From a checkpoint of a small transformer trained on Wikipedia: width 160, vocabulary 1152.
Each number is 500 + 25 x the weight over its row's rms, rounded and kept within 0 to 999. Layers, rows and columns count from 0. Numbers have three digits each. The size before them is the row's rms in percent of the matrix's.

# layer 9 MLP down (transposed), 448x160, rms 0.118, rows 331-360, columns 0-159
100:545493524495431499507469490564533482488502517495511490501518472516508529510532514505522506514486519489506503471502489576505491505548529465531542523490542466540501433522533470473508514485519482472484456494527521498532497488512477513541473447493487544488504474480479457551489487523491498501479516498498515510533546527527475475523534479496483494518513467497500494514490462493485511515473483485526490526462520476468468507502452485494513466494490509482477513499534508518462461525528489
094:520532497507508502502498533468517505485474452477538480525508496518489525482513483478516506476461433473510507496474510479502493525490501479438529487477482529528514512499506506488484533531482526525495473483512533548470489523579480520484505534531513536495482510505482452521534488465512515481510495495513440493471480487468498499495492451469509522505458464485508496487448529533487518492508512496511529534541533528542506500542493475511490473491531469455539478516553491529503467502487495
098:519518483427496477553516455506548491492491517518459512485512472484511546496531446484511512526536490489493511486513517517477452547448510512501520524459519538474522474525516492516493492483521497486499476472510522483528469521516489509525479517486522469507498479545475500505482505460493499464492505440474486515477510478456519483498511484546513477485496557475510536502497500485524522473478537435494504530493496518494534504513533525530467476517522522480520538464517509467499534516526501
106:519496527518453518509514516525479516517497468479514508508436540512517500472480509511425472485501510513498507508478484517493507470472484513451475463544506476485504535511535512473536498509523455457490457499475509500487504542488495517529543511494490444513503490516463518538519505503520473518526523484540482518438476488511472488513492476510506484509510462541522500475494497505545555508571487485529467515531503484529486543493526485535495484509487469536498501465514509468466486505521519
101:498470542481482482508463522501474495515505548507476502491513499523480495503547460520529488497529532486486487515517486503485492478444550525498488514531505465500492496505472490529494485508514481524528511498501498468526517488505487552504462519521523457471526562474502511510496521500522465484455495431455527512467543498487508484514493501458525487481498483528498514527534531460535439479509464511490502508478537513495443463494516524495515500511518511471438534544503521494539490496482532
092:519497466557505503502498522536535536526483509527493505466521491464488496492523493456496500499544499512524525530507471545470509477486512508477477530515499459462476525502475457528500540530464522517499521476501511480546520518484496499502476487516509486502519468490476523501515516538471502458500487471470497499538531494462512467441541508518493505462513547507498471560511447494498429533502523491506476486490539504458483470534472499535488471503510519497528491483482543487485485522518465
098:545475483484497506485486511521485448509528528470500543499487494523458483527511448485524475462492528482503511526477511539506503535477486510499507493511534514464499507493516483498490510490479488507482507500511500470485524512452513478540548520536517482564509558460500498454484469504512495509508541527475467508479507509478491531529450490465521488478467540477486537481496487535498471475494499486478529516494563513486494482522450548494560505509503543545474494509478476497452506493514501
098:475525504532502464500523498547485476505500471457504462506511548440518501527497476468516498482505477528495439506537515522458469550512496497525483568483492514511488501474468513527494507544514518492488481492527495502496502479513476473470533478522513533539493531494503499473499499491526486527551483505493511470505479481496487506486518502516480465470497488503506507473505522528519511524513519494532491480473454537476492528492562505462496493533490498466559444525477482426524479519500522
104:508453494498511501514498509541520536516504486469469498469533499503485453503499542500509514431533442518534478536524509502489500479515521484522507481540472507490512517494488438518494448495448497502472534500512486481537504468482473505534528505467505548490476516502519509464488483503509514486499499531508521500505505538483524542511520506468521446476498469475505491451530509525487525485534491530510522472483461543452532491501486479498528466523493462525525452512497496548532521486473513
100:516516519525474515508511494521506497475469548518517482495489468483498526528477497494477532525530512496562582498501505476537511464475523494504506532488473514523455512556482524511500484483523477532494495495507535486512472513497496507474488548516459466467487465483464497493518506524508510507511485503532500463495452565492477502518510478477488469502518497525497495530502462526479531518516494530465489496460438451509479484451466517524511492469515515465533540496492460510454476516515501
099:498509548495511460479492508520496469490511537505471489470523490519558477510471504471500544521500520506516485484531500528541464506484514493492498545497496482495492458512476509486507454483493566491479460514527480484483526509485482527481498498461518511507475500492517514485564549531488489531545493454490485513463468499448466509504465465505513509505487514524521484510563493506507504481520546493480438532483474464497514495497534505562538487541487512510524492470501463508492461507490475
108:532491557498469501529518512515486465501508490466495502513546479504514542471508499490493480496508497538513504520498495509495528539510520539494485475517468472472545524501519508504456526500490526481516504508476454517480479499467506472515485521511527501475508530467454532538516481526527493523489521514498450504471512491452454478485489485530471496476534503569514521487515510538550497517467510458485506519517466517497467560489509496515489531495459463501502460479520475461519468477435517
105:524510481485499467514502523478510499500470528489457508523499521465499494512561527494473546452488479488520500528508511497497480503490498515500504528519455457477508474454495502506496503483469486452489542533556482537478468501481495496495523509521509480525492541484544470481497487538532514495520532466489467489543476496539511529477503489478510474500528497517496535479478495463470552471420485497480498543538473524485529477455501490508531525529543510503468491470531520503531472506493517
107:510523529528439471540536485515506514464503533532489482520526491485528519505493470497490542471539479521512509498511434493511483507478486519445454449526522538488536532474463519495478508543469502547475472498477524524460502517481507481499449514500493494473485554498518468560518540476519491508433521518497493522503453510503550482525478515495494494496486499498502524513485461470506507498526493515515479500505481506532503493504479488509477493500501541489479466507473541522495511482540521
097:438510516490497543525533485523517510487510480468505468469535476478537479478450481543490493531516503506526457471488494478533509476522492497526502528497478526533504495499564532517519514479506508500505504508533473502511481517501500467435480468515493490500469489505542521529511482511508489537490492482510489575507506486474557539480523555486502518515532511480463475496470510538539486493466539480469489490475480467495449509547488504494485500508512493498485507502492507502468503438520458
100:493510469544516468453503486528546500460526549498479523516542520517510493501489508495482558496492492506503494506504482520511541519469474512526457523511510445521517466483475519498545473516544495511489499518521492480505509480500487446512460441539495522533476521482503537495535518512506528475457519501509487499463517475468480485497512526536531449480499527499513499471506479537517464497533465458488553502497507541530512496479480469489517476503497528503511534457493482503493515467489442
093:501521476502507527440479492545478514443495533516520500451486500506476484465504503511503440502493543518513485471507510490507470490507525496473522566498529487468486493527531490486507513513452514495512508485535529512529533488513490476548527544487516494532444540493476472508501487498489485507496451508497506479479491524405556487472530488494477479511552496504476508509489484465477515516503504511486491515514538481474486513505515508515454493525502488537507559518504512514492500531470466
109:480519515516500519454497525523478505472553509525519381485540529488526566505514523516526490500524501466507509485509506518486510453539497506436504543452516511529468509497456500467515519467526528517473532515517499469505521517496540484526497506503504515523502487489478452497524534484480520483484526476489503462504482496485480528506499495525502432504507500523485483498518497498508502482485520528486475481487485506446467481499494486530503533468486479515494469498511480491549486499535509
100:505497475495506476533514543514479478515524499481512514495476494479519513535531512543475498467490512496523493491475511515525520460502493534495522492514477480503471536448495526499497490526513511494508509546460504456519487480468513537542445492512471520498499515518491517535479517534479461497535495511552512525450504483567476514492502530442525483457465513534519475444514500517505476515498504515479509477474490429538527511536475489482495528497527503517480492503446516468485473548495514
101:535483535508481486492515520485463511490498499502530510502483513495509526515497507466525479485517509501483483460477514505481515513521532485513488454529510532492480544477489496481455504486511455472518488568499485498502469461499465476530465534502485504483502504494508493486489503569523496449512497496492463478521508507490564522534476486511536530540451448523508524484470510488470479535485533531496522551520526501568507478487494486529541489469478452519450488533481519465515515498491482
097:471473529505471498465461516497500476513478517537497484519532536504481518477494456483521515493500498496511510522528465506473459481538557514467505483514495502505485471527521506511473555460465497501464516510525552518491472464542486514540530529495474461500495509547472450494489475489474482530500477494490470513489479510522496489471506461481494516518498542532491497516501517447496469477519523455459518486498562530509546465515540490533478497485477492499509486498505531503518485554519548
098:479470495489471520482486530510542507516472522516466459441485518528551524538488523497535496477432516525473515522506532501490563502477496478510518520467504540506491517473463467513489522528466502493555500490511496458502529490525477472480523484524473517544498495538533513520482505525508494516515499509500519521514500488474505493479476560467521511475514493505518537482474486464476447506505565509466513495506537472523494472474460476531513511492467473496510512476532468494478503480519469
098:528485487497521498517511524472486496501512510524484475465484527457487526526467513461533532463482571431554512505505502491513487523546469482551533507472481502496484477487467484473535506522483495509509526492505491490514504516503439470519494491505505491488493543514494503489550500505497501551530455467502506514478492472546463479496502438549505536521481484492505511544498501469451512496516496551511498477506520474540484525466474517487467538495500520504517504506476489528478488485464526
101:516496447480489491511515470538526532508526472480473499499470483493551516536495503485504523513499462483474535493517533485502487506520510449520508468525532549489493515458525488515516462492516515495509451475530510500505481535512480542454492547458460538511470510499464481453508534491519464514520505526481490522544512535566520483486482495512494545476472497507530494526470516525494495504478529526474462513474473508504476513502476524462482496482466514492519444519473510496521487515470550
096:518480508501524541530513481513515485491546480486512505501482477482456488508485548491494509502497509535482538429491488509518505471480494506479511492521480480455432543475465493483456493502538499541501498520496488505489533540483486485522460464531536492480484513483447463498499457550504459509540492528503469529531529501471530511478487548538512447515440514521502561529504522482520470494517512501494490509538503491478505510500483480487500507474512509508494526487471474525528520472497526
101:478494503514515544502492526471502502450468499531500484512491470503467507508485491489524520527519552516529498459535498505510530492450515469529507553499517464516526509496460497496510465494537492454523495543509511506505488523493452517451481479505527471468472482476516501477522474523513480497439462517462507484505473454470508518506512501524481543513483516494506512528508497465496489491559504581474509517531531519521448482474501489496482468506476487509524515531484506494504530541483448
111:479513546542507517493501512495503491490525458517492531531509525466560473467499532520519465506515500490456486488490446476527516518470494494503507454483539502514527495480526525488492581502459450504470487474494502497510490505481511499502524489515506511533467478565479474466498458539501505511499478528501554476469525547519458514481493523489490505474495482504529526478514511469485475527504454492503472464468490516524508446530505530521498494451521491502483525496455489496512516491516467
094:521492513494467510495479462471502526487493469524462502484526471500541521495475485528512476494532481462474501509523517493502463489532501523524510496522467530530494542517480465519490513457536493512501531483505445459490538495521507451465514557511521470493484501505507526483490493507471467514465492580530450508461486495530486499487502496520471498512534507463455491517501506440555457508538538474497523520476508485491496508504487467488494511539523518510467538513501507508538487519546494
091:523490506516475524507497542522507488470479461512470477504490491471473531470459511512503530538536530489540470500487463477486506452500481487465507499436472495496474520525476522486473529534477523499465537457499497500528481498502520521565530567498472526499479488507473519485494494509505502490485514484469502545499532469503511526531489478539517534527518487480554519470513534494506500548468500525516476530469487471526506503554515503510458501478516491475533501506469497500444458503483498
109:522536541526450532557533508470506501528440508504539482513515522458526502489471480514486524524493481449460502490463507487485500512511521517504483437488484489514532485480520475505463515466495508500528507517511532479481474506468453573505445516524481477505485488497508474503529485492482503526477545517531509495485480476502509499507510485539514486493502502540487470533481481507473539534457507461506486473522494529557510490502496539457531484493522530473488521520527472517498490462508489
# layer 9 MLP gate, 448x160, rms 0.126, rows 332-360, columns 0-159
090:470516515490514494476460511496491519514513487495486552504491514496477538476489523495518480500487482448485450469492476486498529506448516481541487497496516483553482522506481525534467461504502525476478511517523499518513500488493515537478498525476539500533500494523514485487486504506512509489474520484498457466510508486534520497501483460482466478509464484535533440524468499587545531461480475494538501468551525517475500504510472536500479501544577495512481519509487471516528486461509501
100:504551511514536494529517466532501496480509513516517502538521499494471535498490494517499473530465514490501520432481495499482522453512549502467496528485510474506487496486511503508490535473480497499493459511551469519502475473500521517532432509479501479484520528514492515489504493483519431512508496531548532499483492478503572503507482486531467546511449526494489453512527497534499503437503513461492505503525499515519460483492490558508505488510490519550503566493480505498497479506515477
101:511481513497496587536482483524507485511508517488517481504489520546495490522506492507528485519484468493512537509559454521510506459467490523458460457482531523497464473510513493449501488487504462536478497471475445527503474490509487532486501515494523472511489513557476502504502466528509473467518497506505500528479534505493538496490501523525507570516514528497490480517517471501484459508472525474511488478518465522507467523540482501529511469492470470548522511519484444493456508511520471
100:483477489529470506481506462527487553522505464497503465510490444515517449517459481488485518489492544487519495521574501527482524474472459498476499495453474491495479477522504515508516504480481468520493513484525478520528506517513520541511498528511545495519491484511511507467519475491488466496524487577484541526493536491472468475519539481540495498454489513472486522491504535510475523482517488463474518496475472500483458510538508515480506528480544533521512542471488517466508507516494558
092:508523465524545464476537495534480518513497582517517492515478511503513524484482477515472506500539545522501534495490467496508528484465472516437470518504500467506506506465445504541486505495507517507510461546548485512490537501476464519463515503485546503497462477485506546492511509516511486483526490486493478472482469479485540461479517472511491463507516478486435462502506467524471542495480494491536466472512498481511495493476501506526478477546506489498529475548505517480506497544488503
101:482505476493550518489521493541500522541503449492511519513484501504496484454540456500495530480483527482504499493494481531508519508498509485482476495482492535482487467517492522497496511508480455482501517498538455496521520523510460489528507455492505469478437475533534548507510544546466520515478511476489460468533560490447497453485502500510456495463532494478469477507512446497500483505517499535536529491502499509506495502527447511446539514525484549478513515508481488505536528513498504
101:451523458515486536492453537472495520529504481554461507547486513480441500497455476525472540537499464460486481488545513501540499499507540511485473470479491546519444499515487532514473486502515496516486486495498524516459527523513514483528481535493492503540485501508502474510529500536518494492497502508532516547493460500492532576480487510496514559511479537479493529497511499486513458472505497487498484497500493508509479498480455538484504512523460532521506477470487485512512453522505519
104:414503500521511524506478489505426448463513494502488498518495515524472506502473534488551502496531493492472535504500547465540512498486500527529480481483512498490507489491453507556480546484486457506448511492497511469504534482474512503533463496484495496504472498505519520500555498561523474498543510486483517532505516530476535533520509510493504485495480538465492524539510520497497509479488494458475498496506488486504481495527514485468542494521530507549553474489494477454482469511507496
099:476500500481486546490516494517534480508508487505522481503469460498496516517507507500487521489501533559504493513470512509484536494516483511482509510514531463529475544463487453496527488497490502506499483455494517512503544544502483481484534499461527534479482487528518499537494477513533458505491578496510515499517494434457491499494552482529486511473493529473502489527492491490522483470476492479497491489554523485494460481490447513458545493532497526559535485496450507456489528543476518
099:507496484533487536509488437504506524503500511540502496489501509489479514432501521501511437511482486496527501493463481448494485481504487482532434497521496537464480479491499499478496501530488481522460463504502503504498471505516532499475479484535483460471488516511487496489484571478542517503459506523511502483480501486483500474489547502528479548518431535474512486508533485516500531498485517443496509516545532512509496479536484523490546492513475510506502531480470533477487527494567511
106:496506519502511478499531508512444512477486586482455497517509477484494510500487544509505459476467511512464500525502467475529560492478522533509486560512503501518450499482486510494526500517484454503494491512497474534478502505503490494464498514439520461526550479492472529535532490503497511482517480503482482477496511485463484505513503463542488489521499504529497447456540487521476492465495524480531488541519477496470520558514484522520488492517508460513509533498539493457510474532527489
104:523494479495498503532469506554450503491500517462542476476495525506453512475466486482467444473501448488519528513525467507498511501484496550494479521500526521518435474474496536486524499451518505513448441522483461568485511529524534530509465504472515489500504505510546457537488479551500469521521524490512536500500440485493534477522498475512480518510514526472501501526495516509511490470489509475515494491523490515517489522492496512498507553517489512498505502499533503461516528479517516
103:478496516522488516531510475526499504473521503503478506495519496511507518500506519500477497468475529489492510496524500521486493479496461496499505545469533498549485501509519469500537483489492498530498533447503476514497484467507548485469508503492496515569508485496527445516473518512481449490465505490519490496508470474474559529509482516543494526513450500510454534529504516488506473459504557457521508481523503519463446498470496522531484554487544536479535475503461525505519485568495525
097:459536491524497497510553486516470535520516464507485448480499472527515465475473505479455507481536558533501517507496462498489486512509516512495513501503541485483501451491517513535457533461506498498504511465484505514491477480519441469493549494476506489511488472550523513510514508477515483473545531484518486505494440510499495486540496485479462520457484540514507506525511471527484534488504513487518525500507499494524485533479490560476500500464523516559521518522435501462530478495501495
105:485489472509551518494462503571461482461508493459483503511454506503486483449517483491484511495484522488534497471462508493558516509516547486514521502500501534522502507481505476559538494516571492509504504475464471504521478454527492485473512496516504522508513500508513494465503512508507507494520471486510442529501496485495500527538495431537455499494473509488504482484523462510483500480524477520516518479512491499497506481539487550427490533530549479502484476485482495470499507522499533
097:472490519515532517469512536477485484509499448475499516509493481478463473474455523531480458520503477549482542465487462457498496480480493489531471474515483509524516454515498489487502493534522490476514540526485480479495530506541535530523475480510520478498448449477516476540463564496520515529538497533505445518491478502498501501518523454542506468471506528546507515518499503525511528468503471500536555510507497502493490535494497449495493516492535512462510492484527508468504497491509476
105:478531476574536465520473485539482517512510484509481495508457521459506522506475486503528470523499492499524489547466525528494567509508498510492477482460509531494464541433486508525498475501518480530514478534504483501471475523503516532521477511518514501507482487498490517513500505507522491458492483484543493485551513498502541460496505438510468465482489488491498505506498520524514480522491528482557477465497523544459498457473458529512496500545499543546517523519474477485497484519510501
100:510499517520542498521520446495492524480544535532477509487469444488494484504529498527492445527493490505478517476490532534519510536513523543482466438450504474502504498493498474524467490479499506475547505497469487510492460520490526523536478482511498487503487513492470510500535494490521531501528496480522515512510488486483485472538557503534516514478474495534495500507560484502454477506559519502536499481507485475445493486552474478443502501464509506533491504482521510498476543542506476
103:478517481496543484512531462507465504481498489530469546493473473493497457541511480524479506500461496479519525466471503491499482493479497518478512530478514543471470506484472521521497526510501501466473474534528492494517509515530509508519489513488483445478540502522527465519582508527546459466507530524522512496480538470482503515525468515482500542493500503498510467504496482520478487474504501520481476481543527474512466491510446541485530465476489504504510499511499486458535542559492562
099:463486489536471539521502498510457476483507484508501510517494417547476506523484476537490516494513477475498498489495527514495553516526519494534503545460543497504487512497468500498502471443478462505529537499458489565485498485507468474516500481486532492521493517523453489523495477518489458478470487467522520549499499492458542506488525487520509501501444508521484509535470466456476523517571496555522479496520542493509502496492482518493535482488515493515493466512497488490490505505509498
099:461502471493488511493555506508492519505497492493479449485490461502515489490496446554460535492513503491549501467506479500551513515534504521491482516483504500513479502493505507505547531478494497485489500480485489482483522472546455494490516465489488517534497522475519559518472504543477520510493474487532500475453502493419538543477514504476530511493503513464453546525536477500479563496529512553505534498511473483526457486486506512477546527499504508483519476509486506512527522496485526
099:505498482518539514542519547474520476517532524516500462486495473475528498465510459489512501489496531499536534483501479480527535506475493510487491451452503506539487481446506496501527485517471472510512520498504511561504508531463491485478510447463552491504516577509490519521504477529560472497490475505478479482480514513450483518496499474521507544521493492521473520518480498520495496469528498506495508482528494496504466516465502516531442541554481498536524484513450508527468503504491499
099:438455514587521504541502458526471514510456502546487482476481522497498476501483516509512481538453506470506454472520478535482524477486517516499518509477493509527474490527492504514458523485475509509491510487526489530493468507563509478476511450490517484518537472539516470523530495510519534505509486528504524519503474448492533489535482506525470487509489507501528497528527555500514526533480528531503498491492499510513465486477500515490466499470542465519505533531520476476473461524482501
098:494479519500537508492490478457479498513494523521485487484530500513447495468517495483511513500482501498472491535476500480521492511523516513540532521486516515554487516528461472516511546484445530507503519488514450483509495506561484480477527493513489469511496492543568503485498476532539494510539500508494453475508459514482538462519544468529443496438514565520457531500488496494521526499470495530521507488495521534503459502487488546481477466519504494494511492477468515517509521525520512
099:471516526525526510518514462474492485481489484553524497513509473528521476516495492523503456518476495536521495512531508512483542481478492500460520496510516517499490512497500540541511495459496459452521518502448476564526529506510472516474515480478530466489494541490492503469555523506504484474517504462480474485494506492473517467486524473562482481487511497535470575533525469514507515470503481492485518548473501510481467502477509556480497471495491518535531517519459500480459539524498483
110:473520503540495501541503443496505534483530540463484469516523486498465524462478495535478484490529496544538465492504515528501503520481501512470453507505527492494503495492506500503456504507495516501492480523492494476509506535449480486512530516473521504531476545519531531493573487489496507477487475468545487467502525473451475501533500483527509480476451492492494434514485498486502490518526582536517474494532488499524496503508438538482462529505506518515469508485508458502498518514503507
096:504517510482498516475501521503501494531510529491486453508453495494487491494499487508510510517512487515498519489477499512555490488491482531495511481445488485522507475477465495533481464488559507473493488481524461492549512513459478482546490499471531472480445528511505491454530511502532470462521536509480459504532511459496531539514469514503464519514522485568509488506540500462474478519486498550504531465542511470506528514515498528512502547489499517464550512533466532502494549507536504
095:517509469511495505520534510498497488521562553519495493493499503483489494537489508494524492507530531503486520511514512498481539475527489444461470490471528519483522494446476512494483491491544482551521492498479499553488504517524533461484502507501529491538473534517504513522488503502482490457480488513454495459525420474511529517504526493500490564496482485509479478524457502484514468441515545476528488486504466475486447516489504498499472508522482495507580500518463513517485506494511492
107:507511510583482535496539487524475521495477502520474510520485501490499464481461465503510492468472503520524511513516439481497516495500519495415479497472465509523472491500484555508498519497503491547491463508526502528514488499499488517451497469517536444494502487497501528488501510539530524433497509532520501524525505457476533523467476456479474509481484543514509470513525504508520527492500544476500534479475535507524508541516491534500541508490491469501522526517501463509470507503526478
# layer 9 MLP up, 448x160, rms 0.127, rows 332-360, columns 0-159
092:480498494547497485484501503493524506506436469528525521506512485468489521487529509490471490509477492506485502495536485508502532498462509478479513520450507503513485537482473503507440493520452481506496563522532490521556499497507471545510543462494545485507509512504449493517459469515534492533538441490503529515497491513510486476491578551476473489512499519547504518502511483525484495489501481495494457483491483497480507513511526483476456555495495525510475450524485503493504534541497513
097:500484484525490483484495455541530525477523477438508520496503494493512538506494517485496497524560510549471459496491488511529521484552496516516478509488524446489504476556521484457572523496538492531533513478487488512528507511483507507489542488520499465502478498499484509542491496495514503456510526466467482493497522499511486459536545493468520490523452545446537504514507488488509524453470499497517501499523524492541498466516489540493507490514536455523492474513475467511481499512458489
106:490507500507509539475494489499538485471491534502494434494530474480533489489492530510537512484523509483482463510500518486477496521518505479519523488477470458486499501538519453488513486513502471519529517496507518479503506484562486500487531464478476474462442570495528485485469529506536444489489492535467499481538475550507501550488456489508496505448529526499508501491494466505466485509507504516507537489488466478574490514511517508552463516491492492488505504497494518530487516489561476
103:495501497512483463508507499505488525539510512457510501520450439499479506453524462508491543507513540505499499484497545498498548544482481486508529528495488501488487497500513504459515513465522478508494493538496457534517510529462460527502487483516493535509513504507516469500515500478463457476503486505459532503474507523478510475549541510480494514538519516467487512512529505473487488463491489466498510468518534540468430524520489549467503464491492565490484448463497507481503505487478544
092:520536500470519496517531503480447517499494500467490509486532517500519540492446480511514497496499491498516542509473477470475471537446469502557463448493469486479471496529533517473487526491511498547496518509488466529436508474541544524498519503484461499519486487483522477551513506514495499520480516501534498487486465483484525453526495512494518510495528533510540478506506537499511533449460515465493519502507487540491533495484520445495531531462509506533514499472495506529521459517499527
095:498513500518513522518490547452532522473481484502495489499530484487525479457509515497512524497527523507480518481442505497504487497490470475513504518503481463539492455539525500493498458462501444508520509551492522501504482507575472496505499509481499524451538511458526482528511518523489478551492530510488531504514485501483454484504486536524486488448526516472527475525516527536523499510486465507479528464465450514466470505509531487549489514513493543513513512492494563507524502504472459
103:513497518491499531492479461518514518514513470477503495461480516448500497462540513492511523496521517539497520518516498483506443535458543523520490507516470501506515468530530505482484538488516534495491454454507520489491508536491485509456497512507517472508526438486550505523497475504483481538492502497455459497508521474532498451524459480502502517536526490511524527529475518537523490492469460521480563499495456519510483533525521463514520513489490489481541521457474509461497531475496455
099:501508495470504548535485521474475508482498504502496514470489500496484523481488534485512503540536520532508508488478521510513522536540459487512413521511500570442511486491511500516561482508526491476492471506446507474526466486465513509518506503510490492445470537519506479524510527501486530520442488485482511484483513481481518511494481475487544494490516455503461491510531553497549496514493485514485470478535501512491501512503486459487474521495530512454555486543517477464523488502495511
099:494472483448527529522487508472525504493498544515532534485471554494465517481542518528538502482512484506540453510504501437519461510443502541503478517515491486474487492490514501503478469529484479495470484533480513515493499481543507508509499529503485517501494485498492490544514497552534571546491546465516537521466483515508515540531482506494561542475508472452519542488501499510508499541487489479485519504508474519472474526496489483480505484480486486467483534495494473480526507485464486
097:440488522528505493448500510486500560482469516506533487498480504482492568448534502504478504510497508486491493509537528464456522524522518519475538489528533513473495485497484471505522485438517526521536507492532456485517506486475499490523481462533490523468475447491529517523499525479483460519527524518496490472532522502482461488474476480493430483527475518493478544480505488502521508500466504494495444470506542531483514463465506474526491530506491504503490494513530525495500527524509473
111:553505501480522504480479532495479484502507529501478539466522549496458513444472513517489471493499469483479468483486501455526502459507508506513488510511492507480452476534496532500473537462461484469505468473494474495455494509501497452488442502466479493503525501493501497515519483494512514498497493497543526494530512497509468513556490487524476532509541506506536489492496497494512491502481533544536497561503494487467530552465508519554480484531466509558503560507527475479517483528502513
104:523472494485445495529524533458521537514473522511509510481495510490503505501498484490527487502493486565495481508456506496500466548475498512510483535495522470531482547488530518533503485471510513435487482515490501504474519524530473522471531490520500495472514525442512447500489517500512508525510497487506474476542459489485490490523556510527530520474492443525559502480514522516457480508474460493472496526488473502468543498476528494473482544497478535481481500448535499462520484517491502
111:495537547476492507526550539488510519481499542463445480520523460500514512476515503500503499461498506524516487524494491536490503457523551490502469511505511479471498485486527473525560485519485452539495477498489532519510517485472506467538489455481470475445491551484502514528532566481512486489444520471491509493504515480454453499517477508485523489498441505517479460482508506461502491512533489482516494494525501517528520542499509495533498537463484520501522491512521488519513519518534488
100:484474506513485500506560504451501496527468492495479489504525491529492468539461533476498551507484479495471490500492503491437523534474511511479480505526507503507535510508475487512530496510461457520514515518505517522484477536495505436541526473491480486504530514432511441472540466538505506462504499529514505540510492509477473487485477510533521549481482483498494478476514513462523510513479546511456459532467516491510485504557463494520524504503486483471514467506518508516535505534484462
110:491488547505441502503503463450521491531490520494505535534514466467493531520493523498512500516508502528483519508495507534505497490489464492463502541498518448536550469492494483487484469504518492484496500496479509477501533508492502518520454536532478501480489561474479453474509470453540465528466559516487506490461505462494511487502516517527548516510515466517514506496518535507487516519490511509479501494485510426479519516526536458501524462487447499531510518455483492497528509487450502
089:486462491539481455510477485507500544483500472507535469501494535520497505484532497501535499521451457447472446512534472507493497522458560513475514558512500500517482481519498489533512523525483491503464521478514488511532514468520528494517476498499492484495546497515507493476483480495482484495448511529485502473530504520507499526476501526502484497542488522468499540493488493460489463510519506490523558501473519474491501470552514475515459507523495514487476492484449452465456526520566492
108:495516521481451503474520511521495434490496520471485491504460485504507523477481495507459477489470539502521506464498524509476498484479487544544499482579499448479504489542519504482485529564508523505494492509484490489498518535513504498501499535478462497538538464505488514528544490507447508553502485547485533470504486483513504507493474512505516508500522446518521529517457497514459515507541499469460488476497539518486453499499478507547518530483490449492483470516501466483495513492527487
099:525530554489482535524527509507478474488445514530477527502521497486517536539495464475461553467460500513498518487473495524477516465506508512509485532468514462543490466469520507544474519453485510515531514441472500472500528470494518529482512541506487476532510486473490468498520512496483507498529552488524493480492490508492524493532442531516529521496490514469493513504500519521475489436464520505493487499513458482463471498534538533490515513511527526483523460461484504497515462524512483
102:522474538531524506526485511537446467528496491470473513509543457465532510535483468499519431454438486492495506506519482467501483457485482547526514539507503500523498490469469496550455506496530505470471505507496515509490538532542498472484509532479498477497530512482507508471533489534517474486488502505486519498511488530488483489484511541512494520528529549459506480486521550496481523522485491531521496492497503484545497455507498491536516515458547517486487497464488452477529494511500492
097:505479513495502532552567493475490530496495510484538500496524499515438515494494528504517507481464514476525533518522478479493473521494453526469485503446509535519524488500500478519523510474494501456495489509485491468463503488481491476433523494538456485513510484484519517499492490469460499532550475473480507536480493507511488493498480526476514458484509518535448536471497523496528502493479542496520530498487504471540529494490493507470453478512493521503527543542497483532511573483481542
098:492535488492488526529501508420480493490513508504505502522467482503482499477489507509487500467505494497454531516499507478573462539468492519530486488488494481501471466496450505508476485523525541461487493521471483501480568455509497523469500558498454441459478487509513488536479492502509487496518494508493499523508501506531514503506573520497497484510506510482556497527466496539511477521495520508473515516503541514472508482513512486521507479431490466479504517511485479519509456457525472
097:522517503494510526538487523454516477507510496457530470510503518497511481520490471482534484528518450470527519483533545473536500520511488477482494516472497517522519524485510484489504528467488496494514512511491504562462501542505484481508495487465531511498512510455520506508489502497494489510530478520500519475446530552483480495499545520460570564503517485498492463537490479519532475485521534530488537522488496450482502515471501529470488496525441472534509496452489479535480476465469528
098:528498506491550489495475520488484534484472554447502528460519521502492491549506500533494531517508513495500500535505477457488527496429498467519451503472505498487473525459484536495479512497500500500457511531546545515504507477497483460484469528497526475525506505501543495479496516534490495497524521461540505490527549513478482487528524474457475480498530508423503458502483505521478492499488494470513473478527477486523527523540493540491490496511468481509460539487475497536467489499508468
096:498478493507529517512468525474477509528474542481518511498523532486528539443511543466512512495495472524527516486484537496535464485503437504492501467516514557571523490462467483494485490514547504502475472518477480517520457504461517484507466503513483541508515508527514493506482504464503504532492480466507489487474539513491501519466503487510500480527509425477501494520496495507506512529504480547496558534497518495464503526535479461490506516481499508547497517520500500466475509433490476
102:528437503534507493519523509495495540517496467428500529494486548487519531489514525490458518492539471444445522506524530496520488497458473478520499496499476471479498507475492522488467477518504532509479506540554510518491472495522518546553488493496530509509513471478533480475477504496517487493527522495527527526506514504477543534515486494534470453502481519494478478511475463513481467497499487474493531439520509543486484481520488518496466529484513501461487474503487548513535526457495505
114:471471509525470493480519471477489463490504502488493483487517483489492498467503514514456484544498475505496469529521552500495490513545502551467489523510542486517486446515469515515475521514480445478537497513432500485505535535516455479558539458459532483522516508516492525479503478480490475522498483485532500509536494464478486503516430508548519483515460510503492510524490537485484450482537489581513506503501527506520539502497498533518484511515521484492499490519498492509507493516501516
093:533507553530448517462474457481503545506474496480520491506521504537508506481518476533474512528512518468506507508523556481498510501506510517480478492531501506514487500529508517499507517452451471552500537498484458443523517479485510504502507501533507533467514533487455497483506485530508525508529496517480511526440496501452470539475518502525555473493505520482493472479518524470465471502477512509465492532479496515489538544501515458532519538497518497507490450478536487482496483482486452
091:519490504508471504495474503485459524492481493490523466549481504496532532492535458456504519507508496513524522511490477480498504478476519480470480530459500522436470482471460575504502527485542511509538493520523434517469506456494509539493507507520538459457476557506481489488522506498526500491488484505478539532497504482489537499471518518446500490484526508509495492484492533443517470501507508501513517485526477507471494541475483522520490522517479518515508541545460473529474480531471515
121:533547490544479503468530489493506505478501486516498525504494482475521486505443474516517462456490471507512523491495467510489533501515515459453528532538486497539502524551495508530502512533479479520543499520552528551518477459544470546447511476522501474484496501431472538513500480493492494467473478485516500512515504490497501508463485505518532484501477520502487492496513484579494503503484541482497563513470522486506509524536503477502524506473496489493494486493497430512500505492506485